{
  "rope_base": 50500.0,
  "init_std_o": 0.0,
  "init_std_up": 0.0226
}
Each number is 128 + 32 x the weight over the matrix's rms, rounded and kept within 0 to 255. Layers, rows and columns count from 0. Numbers have three digits each.

# layer 4 MLP down (transposed), 1280x640, rms 0.115, rows 1216-1232, columns 256-383
105066093143150073099153115073165072132146125153158131134180104102170160163195140137144130074113150102154103110139131148113137124119119108198128157168168073111093077148116162154119092072136093086102121055085079127152114128120172047187095114109144111105133119102119150167173162151130054115144155203129108152125135109162101083083137120151096091134131108161126118176128143130162136191145
139149125156126114164180117100148192142183149149131089102124117139111100087097127161141153061185156136114122111178120113086133112131127108148080114154152134111150062162165137092149146123140116149054129151070130083118158131112101107159050103152097145072113129098114066140095130139113109142147083105131177147125079085148145131148116094115092132129132079114188077149137170139153175126082
148082077062076179179129103148139104153090106181102172062115098124104127149137121151129072123115160037145088104145132101124076155111073075095099150138140172135183080162152100094142122109132147157127150150188189092110184121139127156126144129152095138162113157178101155175059138128092109108153163131143124100090135185145135151135134151143145139086124159171171120136182143101120161113141
153143080150115151118070110141125144075050057116171159092126192152079078192085165106158085081115143105112113132131048104154116111142089084141166114180125124131125169138136086091160091073089136118164135168140113073114186124078085079132168129163126074167181080134118145089180183169158077120144161156151073129150087100105155172163147143141123109155106169137089114164084115105110138060106
116171125126126143145139088169190108121073114104145115136102071087132154148141114157180107090078121164137160175147137123191149145125206135184098109120174115057140197182144101161128113113157164132083149189122098116134095130150119107107131103161142129119161168146111149202086091108176107156093163174096179079099091166102159094109137131123123142129115151128175082177111175107080109196120
108160148213101106159128146137123103146132138122123094118123136109160105058153171107127088120068128150129089118130110146109106140164123149077163151165182096136118137116113114132190156133127089157099151069079109186129144108135191148084127119120127154116105132114097155204115138210095133089180105141164117148207082130105141164127161165143119132127081117130098103127123148117140087106108
084140104206092189116111135110098171122158065076138117081157077092107141131053179180137126134072063127076113183162090156145140134117175158180144150137129135168131155092160087132138041127087150121162134141122065152125117057117173108096166131148105098129087175130128100059097177133146135089115120124096136103126150093185155126171149086031120062134092084105143169131117161195124119106184
148104121173187115116142090124135118131143107143133131167121089188177134079069176113129151156131088143144145132130104166089147101134099159129116178158161139151163163071137092129038162172118085157131066141217127168103109174081090122081132099141141123138142135161137062096140099145119184152111155091188082131164113177100104119088141120137147117075060150157116128100067099141131167172168
126191156090128160140129081132066144131122149057167104139168143135094125130181108134105095118156064085129176095118115144127159153151155147132112125118099118136156165097076144124125133141102166076150113106166138118121165147123151132136091106111200083124087130168102120129163100076094198173114166159146084166147123123155208146124073089110119143166132125130074050095153101113069153155115
059156099142106132190111089108140142139133154148181145137181102104166094064174117169094102095107053169133144105166171160102045075078066158173101181179141154136078143063157112180101081069121088127112164147099121130125201088104114147134062120122110106118145130135168105123139133139135135088159099139151029171159120148141158134062150083171143166132136152120157172135166091149133091129121
142105156168123136115161189102126068095076145136136140146132089143114100117173144106169123125145114146135149128124118128104092056104097137083098086143143119111145104135168133137189123128101093094121152133154114082144160148107132172114125078146190103138118131092119157111129127083133145198174134126119096118158117093100181117091102115146146146122153115113164097188123100125142090149116
128172081116199114166093094095121094133100175101136137179170081132129136085173127107144145112121110146107206179073146056109099129139133135140117129142152112127160155082141166125143084116088159120170123104132174116140124097220097115093148124075121120076118156105125126176087100156123141120144127100109128116114198154115093047131121157112157048139176110173165137161178106138126127125122
068143126120154115113114158129126084125128146165085132178133147155190095085051121135111113070128098153063134077171111151092180143090159124109123147115122205157104138113161159173099102071140145139095157113100155128118131117162105129129161104103099107106126147076138097204142143126160166075153122152104106176089102153114162086097124125127144107164088133155095136139123116174109130198119
214139157076105103108139053091077141101137124126104097176091105133087082098142180167123139038147138103145063118104175121066145179141111047166124115126162112107230126113179153190095116162117169147134096150158083085090099137149105086120170101172130094114138123122177131109097085131196107086125110095154125160112184109107174133143105164155134138117108143118137177107082152145149143122110
092141117120103168124073124110140088086122170124094106150147134163087148132124098150152147116106129166133045206077132170092083091135115114112134168127074190143124098169121078071113110075109153190155080139107127098103163109130133109133178162102086108161132126122134191128161098109174117143103140116113155127158120142083087059086151109101154185137167166181109077105127110089166166149164
143134105114089156093083126156168176114131074146105099141147149124122115130143172138170194080165097122103139082135107138089086103127127133085108114139155150124130169121095159136164080112142133122123186103085162147146167064074149109140118158171167143145140139153140134167138141127078092155115118134077097121071161130171126111133155154116130106123172112141122106160097124179113113121141
093093088116150105142114131174119050126156133128100111132098145105167103142117142101111142138198109147108103158073113108053155134113059095086054090184116143084153141214109101174099112143145166116106110080073133159079125164108069117151085126072170124119150109182075129099068138076093146109118100088166120139136129128137186105150164206091187189212099150053102076142133103163131135125123
# layer 4 MLP gate, 1280x640, rms 0.105, rows 1217-1233, columns 256-383
103153100162065190154126063167135115134092124149098111178171135111135087104123125101142211137122118116187196073152146122078133086148159191157170096190132153119172092127059119143109159090122121099144128145118109053121100141075108183148163157163137116123135143140128106144065117127173148141127149108118093132095181054160116157088160154145111100088147068113176062194055112114132142101099
123116140194161102136072114128182082114174101119089144150135144149134126118097123136152116139093120141131093127158169186063147141120160194111153132124103090170125127136079187114117089102131042089128128133130114193093184151114112110138092048072103122143132116093153139119133137114104184156113129106121095092107121084124150097160138117133092117154083149158178126080102076133100057133089
167207128121124103145146107171153128098154131075142108150116138138160093127156106158150101159153119137023119164143155102102125116162144090150174159116141160075140102105139078195070126165140130123177093144136159138150187113186140099107177101140120140087122115164048159141086083171144117039126149127098127120101103069131167162135110128133122112114155147119145142125116126112156152132156
095128125170176118138172143113118144179111173170096184121193056148123122118091097137165146145094139136132099170093133159106165166127123084068105109128135113113157109176168157179171197125197125101137089114137097103130117093181127107096086141102082152122107173097159129138079150136155153076121118084154136077078155144137163135118153150123164183095165132123137164180135097128190179121090
116144141179169135115135079143086111151129153175141135110149109091189117150203162118142145117166185087147180108155077131158147131062141101147193168158124130122097172101090161145142083081154089118112116144171134118091123102154127137145104138129108108093090113139075113115074129119097102148073128165119117095132108148136163115139122133139081138137125140162148078142126144156131079153112
115164167143073135130170121130160125103187169073123084114129189123113132058109158136103159121072107130126192124183105098151141142092146115167109110179120124166186151184145175085137168127154154102086149132139125063157124074166121116124148092107072112107076077112148149078169134149062118172101168119055086113157099109143118071195108092151210121118139137163075106157144116140188127077077
084117131136119113130100118117094154197094135156048112132108148102133150162109121160113188135157139089131122135139159148200156100153071106113119139082154198083064143119106194142104123063049169186078129156126136153093162123076166156099079184087067111120135124119176113109159116108155179117201110149142153137103141131132115084157134158158060056141142147135113136110103095118176106209189
129100107104145143158141156108156146173149137120111181151109058125168184141147141109185096150137089129119131127116157174148136129126101140150112124131122128138152090174149120119144073138190122130071113150149153163118095156180129121123147079172153121130126100094158109095064093105135098163083111136138114084140140115094156117115144138159136146117141157137129133096157129111165148070113
186088101170148112101133126125113122113146145137098154156155123116109141110084144077144143190104139165127156138146157045114127118066109172107083173173124099134148116149134141114183097121179116089144171130093122111075151132123125093176180172179173099140132107146094170133071064117132150066066122149139187077170149183148081155090134087113084120121088161188177129096093086121124155116107
089131157142099146132106130173127112108116108117229129120083165093064193167125130143133161127116141136070083162116103104143093147149164110152085125154154062129095132208134104215134039104116125190124111106141114108086130115119152111162110111126129146139151145114157137163169129133108160155129101141166162142156154165053083170101149141106121131141090130157132166184103130109108156070206
125129133112051153182160157177166120083136117151137093126112166167136112165081122124122124143106086147134141087119141079113077087105140090100151137207111135148107081088095173115100123137126120174127124146153072055167146083152081048170183174131096123095203143113110119158155108136179087138138138175136111164068167140166103149094172171165099167098101106116132107105175062146100098120113
105123149124098076114185104119132094137152111223109107121115085152138122144108175131123126125102127151099153079189100147115126094101156109103120144118192079140124151113132134095121140132147118146046206153103125084085100122143122106129124126148171138060060139145090140152112127129114124062104198176135145112119108097092118086125154130137181089177094137090157112110140133175131116120164
104100108199123146159156183138059106127183121133155149171131114034127161159091158133089092125075127067109129107115126169113154131129158093121146157152092140137101140112180210079134124198114104077172178120150135083097106185130212102110121118114133230114131128080166143152100111180165152206176116183137157079145127067123147045189143174129120125153160125099116145104151191114158163185099
155138132144126112137139128133129175083116098119140141140144100108129071099117160104148227133153124139170203165099143102104103154129166131141110124198160121142188098106113094145103077157125147183119159119146026099037132159128136143145107163079144192156227091102110189137147144183136136179152139136132175109072056108141108078092116094105163083081076029107091124155129112092064158106189
114156145128156094136136159127116138104159151197112096179107144207125175081103144129157160137078163145130131120119172104100117149145146165129079130135126138082098139152111119159038083173107098080130166130114129126170123126127120127129165123179052087136165132135103176059081113118168127075143141095115116125122109141191131077181103160115144199119116118082095131107056126132162155196148
156095198123148063129089148105140105151149157154176164108110075141078097129080121176192106103185088107164167158136107057195126110168101143160115126153109090130184218150061149067115131119118098139145144181158105075080155100167190190118099152181070106160121158145168180105142036140162190124162120119044104126138142101129098114095097147110082141122133132133158189142169072093136204104141
131146098149079159132111112021093158100154045074081101166051157131128074059118149192144117104072140115134105129100110143175146132128111109098154136083139120137183205094190039121113115161166076162081077051134154133103128192095100136095108124094130176144058212169160162131133134191152201063124143154092052070149173088086105109064103083148130137153087131121155162115169171131121116102106
# layer 4 MLP up, 1280x640, rms 0.112, rows 1217-1233, columns 256-383
067073084110142136166147128194160062126128113116095207108149134104098067113155131085175139130115115141124154093224110112154129114130161153100111156117122134172119142159120133140133104122140110119079114154122136034148177167109095135154125130153160114122135095117109128128084127121137146156149150088108124128114178089137072122129090168144101112089071095144142153220138089138157148091150
130099158067099104159074163168092125188078147113153137120105132083098145107146116078112144153135186111145171130139141114157088157182195131072120112170148131114144093150098111129102143133176102148186105149122203118033109101166148139139172079134090151176102108109173153121127167138102101042139113113093123130095137184144122191176134113132160127141107135136113164167128162075153125137156
111125132167152156177147146187103077129145157158136188089161134074092152140143106124120160148056157117149151055062114134168133124064070082186147134098097131165155142127065171139146109200102092107148130132106130102100118118160146136106080132121082137153112150173111143119096115119120098143108132118143119169105122135098188139106143109108134178123140127090072167091213201176125096139106
091177087098118065131128142112101141078138138181149103162162165179151096125145095127091154147130109122175133135077100109131166106133109156175149097130126078163140178165177118107108092115091111157096117120176071184112153148162155101098181141156111156111154135122117112088148158167179064174075114107145146093119152117110200094084122114152072117121080097128138157109085075192043116118121
079153176138093168125171136139108104100141104155086127188095158151144186152132177109074131138142149122165130139146118117062165154112138102112154158117182106148171153096052197135164112163147117099110068115124108214111118171175124160152078109160143157097135128133123137098091115139149118149102095148128105177099073158115131178140126112104144111125145079143121097120167127130098152152095
090119204135143123204133168203117123152095100078142054078096170151162169115098100165164103139061134164076196140143136138121124124135123180182133092105157091152155100071129154091085074173131115140084098103068095120070143147111074157121138096128149142085124159102143163094095164147050079164097132135087148076199091068133147194135142028091081148076182183136088133175154104145215157093195
141158181175137116146108181126134147090119078093103112112094130086177179142125164087114095177128092090126163108166076097170112121123164135140126149155118125148157150097150105087129147079124153086127125134173102101122139083140111151167150063139099123104135117107090071146079192144157089159094128085176118128129125093045153142051163109131162143098110076145083096041098136168109179093123
104182121104180122137214165167110097156112185151101131148102176136091057137166140093091104141117084163124107119117147136081116074128141144119169072107099105092107060127165145093142179128165139142142147106191098172161160101153114130127104043170136091132091130119145117121125069142217105118134132117123100151143095101067169099148195102128091191113125138067133083139097100143121194152155
133125126110113080081103212108127152089071091138143156085117160157149170102081117156175151111116148097177153116145160129128109097140119104103146177164168148107092190178065142134110137073123092158190180102102083105108070140159122121107119098148125081119133069124139119142116196139143158152153135094117097194153110074093122096203144132092135133144176138126154131117112186142104162149068
068113154154167180142132160137064116143145147088130211101147131143091135121148125166141127091115048131104116126055116125127141147154151135096101147108096150151128109148173131126144165102074081153138113154132092100145131209114166106149131134095128102093140135169137072122085159145137092173170158089127109081128089136168145115151148193130150135131099175115120093108183127105122141139114
074183086108149197170167090130174095096158103169151132150193183116108171130067119127172130105149127150176122098101133116082143129098169160149084126156175132169129160112167141136071141087108132092166116143162098151097136136154107139105157125156140117135195092143083123139147135119106043090103167114139163077148099165131152101098170172125120112076091157119139112115110118146151070133153
119106170087184138106098162147146090132152029133143098135148109150105055099114108132191119133144094087133137101117112089188091197125095106138078062168109117153114179112140101104049131155128183066112070095073154101116115109098118106084129113094178126163142100125152180111089112154134168072078142129132128119112090141120140166141164134169141140152082138170077089161146120131111118128167
116185112200096134088156120115150105124126098161148164173079110139144170179140107080179132077181116116158077120157149184144112120085106034135111152115080090163082117099144130064151174188085077134151122099122120113108203139219128095080100115155153213128159097121223177145146088139160113169172133088177129151141092074081092119053067115136163084131145173133162166129024116137056126194069
075085131075093167199164145116140158094160120117155126167120121114117129172126140055134116113146126130122111094135133116195203139128151115112115094133093180133099102139085201136103149099058101158069123137112127077105155127114123154133077065140114091083151113146167172154078179100117120161164137162164118064095106128136097101148105140154094133069115102136131094209129094101114176103116
160159125144124136068148151089105138100135181176112176166082077142168179109061138147146149083099142116099107145098118160104085148150115163122093042119097161137084087138096129116046120127127133151127071109128082119114145099119104106154206137180097127154212151127146154112105169117127136124126088064136105132101081109158095131092144174088160151156170107117138153176141113131056123160128
133127068106118083118125184098118122107085159159061090107140139074130057127167100201129126159079097116122160106159145099132147137204051103135097169151164195151177154127098107164085101143162175165108153140161135131074061144161104152113189127028157156094104062122118182110161100094072092063094156125166155166047139155099109108153173116185150139128165150138142114086079099181119120174108
164082125104170145098162130132145086196117103158134133109068164168095140148133128133056129188087141031164093022138068128168216120186151179161104119156095150113144171149192151179147130102173139127154136186182176140151117146156069169047099126111139083160094143136095131094125104177109086136081131115136093141116131093095151096060177105143092188147115140116113032148112160126141108146085